config.toml
activation = "squared_relu"
init_std_up = 0.022
optimizer = "adamw"
beta2 = 0.99
grad_clip = 1.0
steps = 9493
dataset = "wikipedia_en"
Each number is 500 + 25 x the weight over its row's rms, rounded and kept within 0 to 999. Layers, rows and columns count from 0. Numbers have three digits each. The size before them is the row's rms in percent of the matrix's.

# layer 2 MLP up, 1024x256, rms 0.118, rows 291-397, columns 192-255
113:519443509482531516502460506509522526503494560523456525504499504530483461530496533529507470490525503474489452526498494501464498496501517507482540546459522459500512503514471461512463524467508474
097:489508488488523487491472518504490528477503521473517491486493471534501497530525491485521485518474534514502448505468486522501492553475490510530481473463491535474485504453510484503479515518554493
097:508498502516533464472532529497514470497525520445484514528517514513483501510502462490461500464516484501500482554525502546499491527470481462519545499479515480466452502496459531535482518503549498
100:473505527552472496498520525489491490485511530550437498507486452502543471538481518512513552542443510476484510486477471534475464504544548502494508565545485519482500543518473476532476517473499500
025:503459508512507524522502491512476496499499521504492556548511490524497497503506493583478488500497481484489483514519485512507465515490504459551496518509490455527492493500507509532466527471518492
098:500515478525517503521530497469465455526470478480462515475482468544519502501509489512461505489513482498494496560502453495539504524493493487510486526520553510491485483464523464476503483462502463
089:512468504517489483466493516511475528498510493485522560518484471474471516513496499544504485534476505531519536502480515522525525493450500537485477483485513496481514461491478502482498513496499464
107:514526543483478511506508489514469483536545527507493499532533507500506511503489513516524487464465547476475488515457451488530474480564486459507505506528492518528537471478461493483483478454527513
089:541502497468529530468460513519475506511490476487497488509490460521488495508553480571520523530484462474497454511511516496537467497466510520523528500492553487534529498514522536464517470481518484
096:457501544545472535524488526512444505478485508465496548496499485487513488511537505513485497480527452509502487535497501486530490502537526512515541501471486504489474496447504531464503483476525478
096:508479487486503491497522500462510496532475551551486513535515491489504489502499540557446541553526474455509505551503477500511508507545539480504517500474519482481495455471498469510489525510484474
101:484532472534517537450489495479527499459520495487540523484502523510504521525501480486464490450514445520535549493529516511507465526485519487506499491550458504507504487494538496478510462515499479
106:569509503490521498499522542523501477518491489534492507492501447482520519525548472533505522508499514473473511514515519523484491483496526500564472524491483497482528518455485462505515520500472474
098:525467490531509492468490451486441495463483521463451505522506513529515476495500527520459503548494521486496507543523511499511488499450485517537476499481528486512448445467519485507520515496485468
096:549481521535449538470466470483494463502536531499499525517517489510504496489511498532477519477510480507519512511546523520499484529503495502514512467487490503474544509460496499496505529471507513
101:532515528488533479499455541543460506514498533481468532552504517493486503519507500515510536469523521488466499508468502476463501487512500511481592509499512467530490515527552495492500510494544501
109:546460515490442502475516516528542503454555506524467523485519457537504488507546522532534495485551504473477530571477463527524483483480479504491507467475505487498475462513454501512439518492505448
094:499511484516504503501459488524514538524491506462492491497516462558493478511518512537495470514512502484484524524532472521511502531481488496483520493485482485488472467474542523548470555457538466
101:536548464524476490464474515532486465501513504494482521490511515463509504514536538539476493512469491467516512521468497498518479495539508470508489518511516486466500470506490505482472496467489472
101:490472539519528480512509470496508453538542499476506497531509499529504513513494516503511485551509525504554460474466464460483445527547541497525471545452501442546500544466493482503534534472514488
101:500523470537542513531482555527469496481512524492509477523499493484522482516538533484530514501471489496524466498458510514515461479494501480508441524533536469491503518499468453474509495516558454
106:518505510511483488520511480466457500502532470491511539474517493523550475502527520461487471495541481504483488481488475470538506568485465536568497507490479501538493473504504501512534517505520477
103:515470474527551529503529515490527537484529505540502523459463461480478503511518498488521491458515495524530485500534481488530467518552511490475509517507537461519467513506512516471513500498512504
104:492492474540508497527525527534467483482516518526484514536489516507500484486524521487478493525497508457509463497532454501519501453468502511505512518524488531475509502467496493512495496485505504
032:495474475549461505486474499500510526495460525504484508525507471573530480486528497483439481496497500497517460516519471507532460506555527501505434502528517499501520496495492524511511509476533490
107:523484484531513510519512512470491516446501517501494497517473478503524507482498529546478525515567450477519477492522461510509508524483500483482553505478537488522528476466525543514438565507501501
108:553481497481508507524494492494484526485508531527497523508479492495490504557508491527495481532540511525503512493487494504512486533452512514533491504517494525502477466526500470466530559507512514
023:539457508524519504517502500501503496463544527504501508504520481490526501539527499512461469521516481505488468558503456524500449518528517481532505522509498447551495471489463494508497490492574485
105:501480474544484543485445484500494522493490544536452542512501478537516499496483456514483497482494417546523515515539506526472506538486489528510490499464524506533509432497522516499482489462526485
100:542522474517520492487491499518500491453534507507462527474478480530524476526507484495514474477462484498440469504488551509539490519515510487566483514501483429525439516483524498503520493531483513
090:504450490499490472511487501490514523471494542510505557526516504507482507560461516496523467476457523474510527488499477517533437465508502493524507453489456519520519462526480470487486500494493474
098:522527487528507484465512508532470504500515520493441500526456480501538476522505481526488526486474531505500530516515514526488479496499504476523508543540554492472489471539499522517487470476509498
102:499477464435498486515547488539477506496508468511508517510520492501521473495519508512503481503507545517493482465475509501517486515521515513548500494541527489515479507496515521499513495479525499
104:477483523503483528508487539521501513531505484483520492574517508490497490483517461530504479533522495491475475495511489485494501467501522494529490476506539517465493504446502501488507541517517479
103:523466488483463497509465464558500461541492544476484551553515515490489504508533495520481501509490505451446522513517513490479492503495472504507478507466516506503524518501477449514504543529506521
101:503500515514493488529507521509440501494543484485443528530527432535490488507521493548467484513529459514493488501504502526543487481491475487516458504499494526498472515530516559518521497493502502
102:477507496519514515494496505507485512520499505499491526479493496498517539486492515509474488475455487510518497473518532501506515559475509479546457499479484500535507444499477494510460480436534473
108:510533520498480505479544493490481536524524513516472510516544488567514515572498457558472508472479522538497508499522496572453461471535538479522499488469509526482471470483514479489526475521516513
085:521467487498489491487475523524522513518459532495488506536539476477501502518516513462497500501505535515489473505521521511552493507519499499524501474447533489549525463450476519497470525450494474
110:514472500464536488499487498508479469523510534549512527516554512476474500511497463512517455468493533494492445526485517511550458504488487458498430506479491488528518463496506495506488492474527508
110:524501513532522485518479476528475455499511537450521509522524526500538489504533502481502499456515487494502530506487461480475495510466480510490556532484506486506502468525484521483498509505552511
105:475454473509470491512548495472497464535506494491477524494477495473488479538531534528481511513534522527535490493530540533513485526487484511541476502516565492551502478491454482481480480527511526
106:542514477461539486520495470531515523513487498478496529523480505511491528487455506538525521524511469508465478465510526471487495490533476492511501497487498525508482500466517494464519537462487483
100:535494514546483534507488534539462479494461493489505479468511497483498446515481486501524493469494472547498446492449477493513512505508516503485525540449508468563510445524477531488504506476516532
111:531501532499492486455507495525554504490523499480512512509491470541511479466553455517496467525541465545478512507492451515518490518488535492509538466521441480523506464495487483504522485506491482
099:540479514469469526530493536489529494491478500528474527486491477515528465488511500521489501508505515522450433507502499508516477534552565493482530497489503465531470477507490522521490503512502536
093:503481467475493534480433487481551523494511502483490520531560469477528493499483434509501501498540481499533499529501512535492461576496492507482552514557464488529469479517540543516533521486532502
104:512525540470448492497488484502510502484492514479490526528492506490500497530523483518478518500479514469462477527536515517557528556516504526503522481532507461557459506492537508495499545487503530
114:526474465512485509477470520539510509477475575504481501509483510534490532520484465540501495471484497451522498501484503511501470523494506494558503515512506512475460477488476532550476513527548486
112:532534517474509501466500512515485468526489502495498545479514464512494541502533503473510497526523484543484466539504505462467474491477524490545520566512497485549520502484474483539515516503504496
106:495496472510458497510473491535454494476510526489480517576501548530512511526496507490538456500485511496500488504529486537500500537450505513504497492521544505456497493483476482487542507489524531
106:511508491539499491539552506501509537492491540494454483465484471496527469532515483525498471484476490475501467501491545549542525534561491519486476538522459446490453525470462508539499494501497500
102:517498490470429446508519506559524522480495535496498500502484525507523502515530526494506528518518486504499508531519483484497501498496469483515505460497536496512494477518494525487477552437516449
089:505508479493494512516474482500521476507470514489485537487477485542498550519497513522506543496540502525521509507495495507506509508503482521485475491530472461496504536491511484517517508442519493
094:494495498523506426479497479504504491516467487534492492494532499483510533515477454539551507496458474502489518516510486478507505484497494520526520496529477490469499510483516495454474499510484542
107:487475477507482558491467485520476442483499492476459508487526502502523512534451516579465485500499511503478488515453469544507501537479569475505547495524534490494497460494498517484484497528526507
100:489482538513511481509480528457497543500492557519458499480521510459506501462518477480495479471535478505516464500552465492545460536481493517513527522553523492493508540490475487502467524503476494
031:493433555501480525487527517516462514489489518492486531538495491523528519524475499532484523507479511520510479552472484528521453509485500478523496499531513472523487490441506513511504506475490432
095:531535515469501518511494473498493489505500509520476493479503504521494503510481506501505459510515481499474494550496514507506500556528492479562502578487451525569497488501479521495500491473529505
098:486502518525529514483468491535476473500496461484527545544478538504496503498479490476523500513467471480557517517502477517489476502491519483506522487477505450500468469499488542469545487482512460
110:497474494483518515469488479473500511492474486487513505511490491507429484482503501512505511495485495450503535498559504487505500488525499518514501515472469486459476496528513475539480504484505502
105:511437518511484487475482514486495486509527499529506532489553491469515516484527530520523466516504488550501542535530484492491492526480524468461508519538496481506491454501469500499496513494509463
100:545527470500476518506537453450476475488509531479470562522470518481552466512534490549483532546498510480493454512521503554553481507533487475519490493515521513532472490527542499494463485481485481
113:536508502526503490518485537530456534530492537511522500482536516464562475493517526501492507450482538447487463503510484469480492491493481476500471568479519511517533510480496515504506511528550458
108:516525535511488486492520485512478491471479483460493513506538496479529530477511523511508502491510496436464468489521519520510469576496509505518472528493494531581475466495493521516507526532493478
103:481520535529483486518533469467512502483504471490518509476494502536521507530507467529482507466487494505457478545485432509495496496501488471533486476485532517483472479498517465500502501498516504
096:475506505554520506492518496496470463531522501492503508478497520485528516526509505548475464507517531451548520497549497498521513469526501514508480493483524508528509460433515546516491519494476491
102:507489485483508480522481479567487487522487482500457492543538501515533526503516511472485474506542487479502505557475459489527502515493494497493530492542486477494497473450530478501513556518527492
085:516465495514526452526487491511510530525467493471535510478516535527517514502466509448534545503456497493479536528495491519483515503538522480546515506511504481510472471520488529498477509513498499
093:507482471504565480516487555542467488530490523526520505520487530486514491506477469481490518486496480434539489509521516483506449473470496493488537513451499535502565472479485512515503491475512499
104:530533483488515491549512538498510463486506495477459528516482505502491480562463515484498515526484527525478526511478509469527499508511488502502535533533505438492529494517477539543514495475519507
095:527515438512517505539506462495502470547476489478467548524521492561539494479471476522497491532494502499517474500530487529494449515503514514506452524496550455510474497491489539482469487504539430
098:564516503452499484440499465497527533497486502505471502495517509494475483483492536506475465447549475524532535476512535516548487460527498507509483503474484507571476501548454479481455510494502481
100:486501456499508545510460457504495487487485519508497516526518535569507446454497483510461514503522484524488488502521522537496516485513541499524493491458506533525526518488497449510467497482550502
105:516479488546454559509496499483472499485531531503473562495465495481490468481535483538495466508477476530503507540515544544479457493517540443544535508453499512465481528500510500456503495503520470
109:527477544488515526469475498478503511468512515524520528506476523526531517518518485528527507474440478518509479489512492484518487512502483505499496504533467511474505506498473490475527497509497465
109:517511455496484496483487473509502504480541534469541522474540481489551457499550483486478504524509495532475490552494522511474492478454491482498501515501502538482510476523457549473502502465527481
089:491501517478474469433518486500490441545467538509462522526508459532534507483527477506484507537496464484506494545520454523508491540499488474498506494495469459502491499484492539540465486500544501
108:508505500459514533469481498509522472514472502492481533490512494539538495527513476488452495478477485479500532519538518520525494542490496503511474513471515495495484517470482475531483523507521489
109:477487504489516484527500487501476543540502531514538563497511488475478487494559502539478494513486494505510449523484488514503503452581530533540495509484543505506486539459444489517525488466497449
099:562501488510523500488484503497507482537466504501463495511524503514482492471519493501501526497510497476494488525483505510558505506453510494463508532493523507478518495534490464470442504493520471
106:512486471513521536556547510506495470523458518471513561551466493569512515505500486485511530547516510474474526479504514512496469490515525481537481485494524516497517521494527525508497524508511453
108:531517512504516490465495523509501495487470539514448518495502483517507497513487523508526489518469483498519469499527506549503500520513506507501463494460502558560472453472473493487512496486512510
093:508501487488465494468479507503526485577499523489497482508479504475522518508532480488484496459482495510510512474506501516511482496519511486551513454506508534489512507491495496490467458515511509
098:506507481506525531491474540485509522526476521519530506486489486486478510495521495489500502479478469458526475527505513496514481577486484449498483494498531483510516492440514492538476477449510502
109:571506509510475439498495482502498529516479470459510478488509487494490460506469489498486494501522493475486464502493482513530517500513491463495523518436527516539458492496523509484487507476507511
098:495469500462519497498466486541483462501524500519513506456533489505466496500514509520487542479459496528494490515540510499533476469496460514521482491441525448549532450469490522472465520496531481
105:548479481519504468490509477466502471506526505511498515510491477531509500500551527504500514465493495514519508551474455504487480517505464513540452525512522483524489433510491439513500502515515471
102:531496481495528504484489512486529519515522550503486507462556442515515442498540527513481522500504475528486515532527519543477489519488504448520498475493525516511500528491434443500485489498513474
099:572536535501513458534506492504510515522482533501481527523492479505493524504488471510516499493528493468510516545484528491535501501549498520520510491476467495515503502482519537514503515444499461
101:519499461506546547550463517523498505507492529473513536559481469520519472481476478496494494483535487539483500512466525507507480481505483469520455468507468490511528522498542486485518510473511457
112:559458477477433512522507478516452536513514486467473504478486499494536467489503528518479493534514487494525520546493479530500501482552517517526459538485493483538488516518511507487492503528483459
088:470504505480491507490557492526518492476527484471482506493471464499470484462512525526501470508522527501542511527516520491507458510451474497514493456559525554577513523505505517469479514528512470
104:522472534487494541512486459533521543546482503520524505479481500483508488480496509528479457486504463451445491534495489522518521477533551487522489527487480488519493481468471504471488492496509477
102:521480518573533494519544473554506542523467466558533525512470517519515487458470516517506490472477481441497506511485527524499492482501502500510485512545502507503506457472493507514523479514492475
099:509522493494510495530501448506533464511527470523493498484481500488523475524486489478510468520500516513538472488516480507534511517467487486524495529524448481556509489518513574536497495478526446
110:521473510507499532508501479512462448494477493472485523540507458547548512504490491479487511495489510473451512487491482509484490482498483517525497482535503492471541467503494542495473509545508477
104:470505506493513523530453498516488528489466538470496465538498521523501465497485488496500483498477485527502497483521507500486462543488552464494505532489488495476538508486523497488485527506547461
108:516506484513522480509495567529533492480514479541457491499485452475503476528504480510484522510517500504491534535510507488495475486532510460539444539529497484495476539486484486485484491507533427
100:507477448553510543497482502525473507483528514508495531506475501514527487528495485533472533525468528496476506510497524521544514491498539448493497500525514516470461510503517526446490488469500496
097:480480514476484510544508503495479486485550527540489504511492463477486497505516511514510502492512485512516458486499452509533500552561504536486470487481526491530490516481549523506468515503555512
102:472478516494494524495519483503536471495551519489528530517530546518500481488516504506473484478526482543472494517525488478466458507492481526505514529517491469537551496481470519474506498546514489
104:499507504483504517476492506467510545502463532486518474521459496528523475454499472468482535528471495506517483484516492509476511535503545501477533494528545481520468474466479541493466460503522480
094:529483543498443517484548522525465481554504502464533503545464501493469539518544498511467520514530458483510500519506490540498453491525493471545493525472521491497516508515522523439515538476495471
104:506497498528486468503508512513439528500501518517488516520492519515523521513470512528500449474497491519530471499498441491525508480497462489501528536483542524527511425508479532486473522522546476
106:526515529504487508492551506513526535534478527525457536516456498559457488488480494534496479500490500483500484491479501536559498497541516504522511503502475494510509475488484509542492526484519463
109:507459526491501506499493451481502503496490525538497539514488454485498460467522463528453521531531466496481501540502476506515504495486469485475525458516487506508496489483515458508515550489502504
# layer 2 MLP down (transposed), 1024x256, rms 0.11, rows 291-397, columns 192-255
110:506486498497460529499501530513491509555514504476466504504484519520506500538525521461506482509466583534490523533501447523481473448488491486484531560477490532523499558481474532508537523499521512
100:489470521493492454506489444425514521505491469496518508493527475529542486500495533534515509529519503461514490448516488559484514507504465515493524482479465543519491496494455489489463490542490500
094:456516502498525497506475509484479487475524455504517483503535515498476519479514456464506515496457458544465527481515493488545503498522501552486500511494517524496546496539527529508508489481499543
102:514493493496498520494509487517525521493493513529502517519510457504483515492471495538489528506497460501509507474464490506555468537514509446517498521494512520530507531550508516492464518478519539
018:472490450481481448459496512494468506478494497499533505495528503498509482515506489491521498464512507494496466519533515512484511505499489510453520473553548542518422503499529485514509489501522516
097:492508519537477548515526470498497498506482482562520498507479508539510491500510506488517539477491470519519539515497486503531482494514484519502496457459499492499469478493532524506494519493485508
096:497501472500484475523515527480531515550469500497535523519485490489484495522521451505519476520466501526493474506484506506499535460496511537481500477475473442509461491478503515478506534517508510
109:540456538503531461470489488515527532490522478457528505495446530496527506509507524455522519513468471498479474522521494458518518528518524429480522527505470481458469480494513507550514498464496525
096:494490531478505516505473490445499493555549496510489492459476496485506504467470516454516473496513482480498497471553549476525486488490513509538501498496477492502495515502500514464509551522499489
098:496486511511510520541500508530531494490503515500479495545483515545484450507493476502515550478492472529504479483492515529469512481490516516478529510503459488489480551511495497479525502497518535
098:483509501518474497501517467470475473459548538453519517508503526521497487460494526536525468529459474524527497491504490491472468504498495521476541483492522527526500508541510479471528498455504503
104:511507468490466453515501468522524531527482521557498504495528479475504494501500540493502460517487531455491497507508501515506473493496500523463467513513540504512484485485520442483499545526542510
104:508458449517481423498510497520491530546526531500457533489487517532520457525486509489501574486521510533466475484476511536525458530431513553483476535500484450527527526502501513438463464514507476
097:500482467473503512458508512517497541492473475469497493505480513495479456512491468475521495487526511525480467508489525536517493468523502515483525528475540500499540513546500473510490534529505518
098:481489501492513521456518482505516510519521486487532446458515524510467524480481490488507523496473530509494489511506482528478512537499493546500492533484535494530491497516476459541467492516528491
104:541487518561533514447505500502496506478508490514502487497507515456454520480469493495546497513487486476519494532539519489510524494493438494518524473472506552505483498539481508493469505513479488
105:457490481484527515537478552469494491515497525509528505492498503491500499506509529526486490501453516472490488480526499528496464490499507503486543516523543478509494570559502472518501495469512502
093:477531506499545481520545486509493539466446506514514493473477465498532495482535494493475478490471496505500539513523513503502519517544467502503511446484533526505508471541482519483502517496488485
104:493510502523449531493519512483482530516490506535492504530526523514498480481499467488505525488509498481487454527586557499440481515467485524442468528488502470495523502470476465478501441498456536
102:476524445491522495554536490511468501493531495457518475525483509502510531538471518511516461519502514446473469525484517489501521495501508515517486468517494491517502502498508483512519482469544525
103:495503467484504483472502503508490470461514462506467521499493471519492451499479513495500473561507475439504497513541474484506499509510504543450515460443511478516535505538524510472511508521516480
102:479519475475500508545487532530487462470470487482491471470487514468461494514480548449498463486502495512503510498554498524478508486461475514523512533504489504515502527534459467490473484486512517
103:489466508502502482518526506508522494530530509554520483547511506490523488515497492539511527441480443477496514490514517485512494531529487481519501514549512506488507520503521484562483492484474503
103:508542507529513512569514494491536541494489493547516495508446472489484511501516488493443532474445517506518461501481545489533499505498532515455491497528487537489523491497486526450519479537472482
028:437494439509495485507513515489551501503524527493498522471549496501486518504498514531489525517533484475522541531487485512468510465498506509463460509499471423492521580517475464504498521503505490
102:479478493516535508508551508486482485479472537472525522521522502526496513486497542470474515495487466537463447495483484537461516506457519491495520533541555484511501542536545556483514498521530497
108:501540530467523522504507443538546478488503488498504500464459493526509462483525472525528499499447538503486520435507466480504527463492492542521490524492482489506487465480494585510485523468489501
015:514522547459478524500517499463510500500469518512476494494479499484465522427496497522522493502525455476494494534510525519406514549455497479512494480524485506518548492506497551499562499478552500
100:496540530474500491483414488495507495501530492503514507467527485467512476512480529544487504504470471505476467479470519509513495468511518494515496461506510499537454525518501523452489493488495512
100:538517509451499476468515512486537520512473485498508493486504567486499487533507500452505505483526510514515484515480459496536495485500483501547513503509484479466516503470498512482472537493539480
093:519483484508494495501471502494485523476517460519527494520515491500514511509495522503522492483438483465492476524480476488518509502484523503450481487527529502497526503524512469492526508530487481
099:515490460463509454470493491507451476475526527492512502481501481534509531475502520482494502506529528494475513495432488503483503508469469499469459505529519523556510481547519512497517523524537480
105:464500512522478496519522509573526539485474504496496494480506525513481491465471503526463501513518481481567467477513513523476483472500528474540511476491503474534481506479465494494509459503468492
105:484462503482509534517542500523529500500487497505530542473533488473527495552478517497503486504523502484467536519536474506499483497489539511494512466503464493560524481515532460501457529468493508
105:475515555502467499499515515494470470483488474461455476514517485500527511494549474519508522487501491499483458530488490492502522491520535518450490547517509538509502493528513473501489544497508494
102:493499484530498458474519489464491507459480491481459522512554510483465504475464494529512534520537483493501479510519487465521492414491522490500500483468477472510482510502512484472526528540494531
099:524480470528499474489486491469451546502495498489539473475476506459515527503476527499493478472504485508483510543426499508501511480470523498478480568493500492486505519530506476512534491527493487
108:493508533525525466452531458512482493464530478480521493515491523493527510511506522526522497476511530507500546507494540516489473450498549527478512514543541494543484467543499477606499505504524520
088:497544500483502503505490559463533554481462476480518497508511464475498525466495459491528511499466489507481509465460541513469505501499474527469531436466475475502508502513441499518499528470507534
107:479513505533465487470522523508539522464495492478494512510454490532482508492513481516462499519549519488493495494480503533456541489456483513520519500508530537474501518485467534498515435505462553
110:503484487515524499485511506489494526518493471539499505479509513523464545480525509486517517488524512455506488520488492500515479480539497507434515487508484483480439482495536525486469489466474473
104:468552495489490525544537497485517492533523433518492505514491516495504464524530494522502496501472510501480484481508561538477494541531559530514520489517549489518486481540534542515558461484539488
108:528502490505544538514483524526586516510472468503519508457471505474444517456466436515496504522473557483461487485506529474477543517495463536474518515496513478505536480518542531498482513524482489
101:505544472477486479498458498513494484497529509497516518501526534512501508539510487460538492486515535487525510530469466513482523518475499487500488510441497475487477491465516499480490436497499460
107:498518449500542499487550489539476494478485517461523518523448494478517494523508537517488507481477547469477501458486493516494489544531480490476473483488473478493518475517494464478491562523551477
101:485479527521529502506507495459550483490460468510461524485490512489492495494500509491472485520474499489482540520484512484524473484514473464461547497477476507488481538472465496503491486510496508
092:495488527505523453527477504486537507530508494487520496469522506514519502461532506463498507520478513484496537482500514488538505439503504550442501514492496518555493520463471518541546487516477491
102:505519489569521552522493492514472493531482515562531470500501518513466488482522526497473487483508443532528468508538507485533498475486544486500505526486462483507506522465509458497491495508502480
105:478497501565491527501518472555526504474487510505483492531470507472496517447501504530505497503512450527506505514468509490483531475515502481551487492506451496503502517561518490518477489536479498
111:483470514555496517499513550509505448486511471501503452483513502540509487485544509460469535460485547490520498469529529536537481493519513484475486527510515487482498542506488499504506500456490524
106:482527508554487518508512492458495539465489480468520475479522513507496475548485494495560479448472468444479492517492477518474543514482500489473474484509510515506479484481477477448501492534478488
107:507539508460516479494510506476520543543489496504468448489503452521461477492512532487508545475445534490478514517522477476528502494515532485493525469526539507483492473502519536461489496533501491
104:496520479477537488494475539475494544452498479529482489467536516480476530466520514507517547484474489487536455482456480507537518479490478530460486518460519463485516519501502514486510502491451496
094:475472498501508548545482521559527517515526476510523507492494527511491477472494504461483481477489479500489508511483477503497548482505465527492505505521438517507494536469535492459445473499527466
093:491549535462549521513515464517514500523507481515523476522501504510484492435502510513530519501542502528436472467495526514501477485468523468496515526468502494494516531551506503505544473453511507
110:479454480546511531519514496521477503481483465529494510493498505500465466497484522543504456497493476507520504502545548524489529468539562448460527495467532499465495499501500516501468495495521478
100:502496478490547499492479512521503497505470518473529476505458527511521505485538465502486517491490464529526485493466480528493517512511466508516482540497514512512502503542510507465459481435464544
025:557534489489508504470457447492492491513511496489500490516549469478506478480544449460487491463524485468513492467510447498511480486524511497493501497478518469528502495448480486495513498496519553
099:496531507488494510489517511540470491505510520493427546474464497448493500485513488445538478480509531519514496499428504470522468516516483509531514473514521501498543488515502475447474501478465493
098:484539537452498491533471512493504511526537542546529480476510513490490535474455535499524538471507532510509515466537502510488462477529468525545489505514504495525486492521524514535481510513528503
108:489480445548475503461515503501538516513495469463525482495486506510482474514501504515485527473521517477515471486469497524492520478503484521507454474473505482521484515530503496549502484533499482
104:481497474549527502457542482477499479523529450501528448554464465477504503536498498508531501503506501485501508465482473507519491478501498495497464503455492510517503518499514479538579502470510514
101:492483464523473503527491535535485495512464492484514534495489512475487507521475518517472486524488525473469479539518519558453499501494484511491488507494512504509516507509511498506466502510533478
109:493502508525548482492452523508497505476504509488525465472518519560515484527489527495492517497529478499465529526513516483450517495460536492563542499514461565449480521532502497545495500501453507
104:439536520511500516517458482476529505507486501497487523412472498516527538499491494453476485516512523462512499534483476476475496506487521524502512490452515512470512495511502472500547453508500466
102:489515489511519496498521492488539509540485522439482538520481542496539486449520514467463462493497475459520501461488528480463485465476483516473491465492515494485485572481473458485522517481500505
101:530500489504498506507487489522518497508502485496499470472508517446471560452466486478460467497457463520465491517491543480471491520503501535478495466505510498528544520527532507517531508510525513
100:511467486496472519471527529491540461474495486487512544480518529495505502475492486535493507491514476495450508522418510483489512524458516487495511506503451510521520505499489510495512567524489498
091:490526490443568484554497503504501501519481486481519509539492485503496499458497465509487506496567512497475519495502524552438496445464515467504523474505520503486546483538511467449499489434511474
098:472469514505462521487534514524517567486494510493512480497503495546497515467477499498500516497503504516487462548479482494487498499464511508535499518478478482519477489482444477485499442511480483
105:499465485514532509505495484480460507507543518508511509525561495480500455519532505495506537471511537509464511447532510449518512489486510470470480509500459517487519499512472500534481493518467524
098:473543457502479458489509469465498499452501455473486492516522531508538487532479502506531491498503499474508473444527502508496480507499515487459517472506532485490502504551487525490526506504531491
099:467480544501511501500509483494448504506520487480492512488515503489535505478565533551565490523536456523495531532486522507558498486519531535484499501500472524497496477486480491484499444475506509
104:483518494528535510530479469532516487495548505503525513525500519491514479482489511527524488461502456508468476506538493520495517486456504502465500464474520479554508489535481453480490501531492531
105:487463452513462508500511479478510464498509511518481478485478477487531514518467487464481517512519465511510480506463523528481470496474481460514435491493505504419494565500452508490476523487500498
106:517503481516497550533529525501487479519498494490501514518551494450522499530499505498533531488496496501547503475499517550491504502524548470466488508483527498494505486505505446471503501528492502
107:478460489486499508469474507496496497518484489488523520502482498553490530476507491474515493510472496482516529475505541540570519507494509506515532531523482507542500522492542509525505486508513518
096:496516522518488475497511499516525477478493509489500495538480512524522488500486471496493489508492480486520499534485492481492498507509475505499527492473502519506502514518464506524515487514500548
106:503467506503492479509502521487540510509548506493523504491495516543480484500525462497531493525509476475509493546498558521495464532517501523537521447523512468506522537503524532477525494501504493
108:474530511474544531456493446486490503497472528523482493477516504508526457530506543464486530507472445513561518474504538486520457498485500473475481495507509497486483470476488444479528526494507545
103:494556506522495530478473506546542496442509488517515513508515499491452494483465499528502510537526522464515525483502530484496495490479485483489486485511492511518491516495499530476528511521527495
106:518514542471477494521433509509506504479525474513496483524509547491479508474531510498504532474470520489517527483483517533524512537477450493500484481499471503518500515499562527489551509540487511
110:539533491515496491495493528536494468461486492539478449534526509460473466544506513491470483464501494535488472504492450524470515529523506488462503502520525512511521524495496497467471486487495489
093:468544489510504478487484462520482512484485457493532512533518519473479500493518494517534523488513491481529497402502489517509529504545514489463506536507503477461548499507451480397498503520496489
096:479485473481515473492503519467508524488471510454490535488590503514497521504527469521467484494464536480488525513524470455550509520528491527489496498489463509484481512476527520441535499540502468
110:488496477486507524530479505515469526481457505509509501521481539491530472514478519519477511515506483534476508518497527480463510526468503492506475519482492501493497494505494460489481478493445511
099:477460503529458477476531442477509520509532519496484495510502475513489482500500519531569524507545484528510506490490447480548528510536502514485509497514488525525489499523516488496510494539523480
104:443514498478534480513516508527490495474486457522518499482483486529512482526493501482450538532520510524518514529471504521492461504467503468520492474490534491522570498499485531499480519524459448
103:490515476550462510524502516497491480497508449526490468484516512525493499516537549466514490435493521479498482501469505509497478514470534476476463510473485478491476504496477533487486487516488527
100:452511509509539520483476497508492515495511499514495490512515516502482474555468513492521501509456496509539499531489475477536508526502526519494487546515510424497565514462509504500480479511440494
106:494501499502447489514498526540471511518474483461475496493470517497450491503543494563527474546498499489489534511472494529509512472459524503506447548532491538482484523526483490481484469492483471
109:495505502529474505495505501445499529488465515445479490484494493440504549513519538492481421497506486514504493485484452488481530482507520528508505517504450531506509484514485490535467509506489516
089:501534498490548480539510520469509537530524527480484504504527506522515500460441504484454470487578520498475471475511545502453478462499495508507511496494496509518538523519482497458511514483495492
103:465514472490537517464472509502548516506479515487493497446467493532496431504525536516503533489531483486479509503537455536477524517496523466485541467488485490535497480541535559486499486512482512
103:449544453540478539520529538502492511473502462469544486484517523526505544489519473513462461551488475512481489504487491498495514523510472504503505513503515514509484496525450499525523512536504516
099:499500530509505493488517520528553498509566505479532473479519486489511473509490476506517487516515517541535526467512520464489511482519553522506508470448515496551482542501528501484497483487458563
106:513506479476515495464518476476517505480517477453529450525500476510519503551466528469502532488483518500524531508490525531461505509519497463476514499497498505500498529507504550512475521483478507
108:454465478490503480545439516501515479494498509499518528520489497523469492510467518501514505467490470482482563507508484527497488513476502476458435511516493538519533537499492518497463508500501520
105:449491527465505535527511468478545494503489452589485478524525526452518533531517528548497509512464521469480487491482516510528534501486541539531461473500446527477505469503498522496497473517500500
099:500471491511510503502534505521502495508490494485517513478499473485537513467481497513474478530466483505455495504484527450510460482518495514506505516489452525500489512519493544476575480464540523
099:517505564542486507501468469493498501543491523501502501473498497445479519507521503548503477490502487521510485478454497555497483504503492536446472502495507498496540491515482482449522511458494515
104:565538480508512503515500523493486540458477508478519498547505454530489502498492478479501474487503496473495525500518435486487539491486527511483513527501532472495430497491492515462488520470469478
103:537500533529517523473454484495525514491455534498486529493470491495459499428499489494536491500478509451481542500519509530532555494465492489516477511544508474488517507499463494482471477500454456
096:504443508556524560507496525550487502503491490502487491501532485462517525508446527457529495516502518499522499538508544498486489430502483452479530462538473468506493509483517514460525517493512481
103:515508552495540440480525486498508494506485508498513507538553474461503478503501541498499522461462490489515492481522517474488514519507501494480441484448510482487493468513499524479495483464490507
102:445501510485483481465516478509499518526480498494495521553508476485508487473500488488469526487496512495505498514521499546444486452476447524533466513497511503523523533496494480474524444457459517
108:492516467508500470485487464523476479481475505508517516536505459488498501540506478529494488444492517490505473514498475497535519488495495539531503510486528496492482565510523525515495506490467549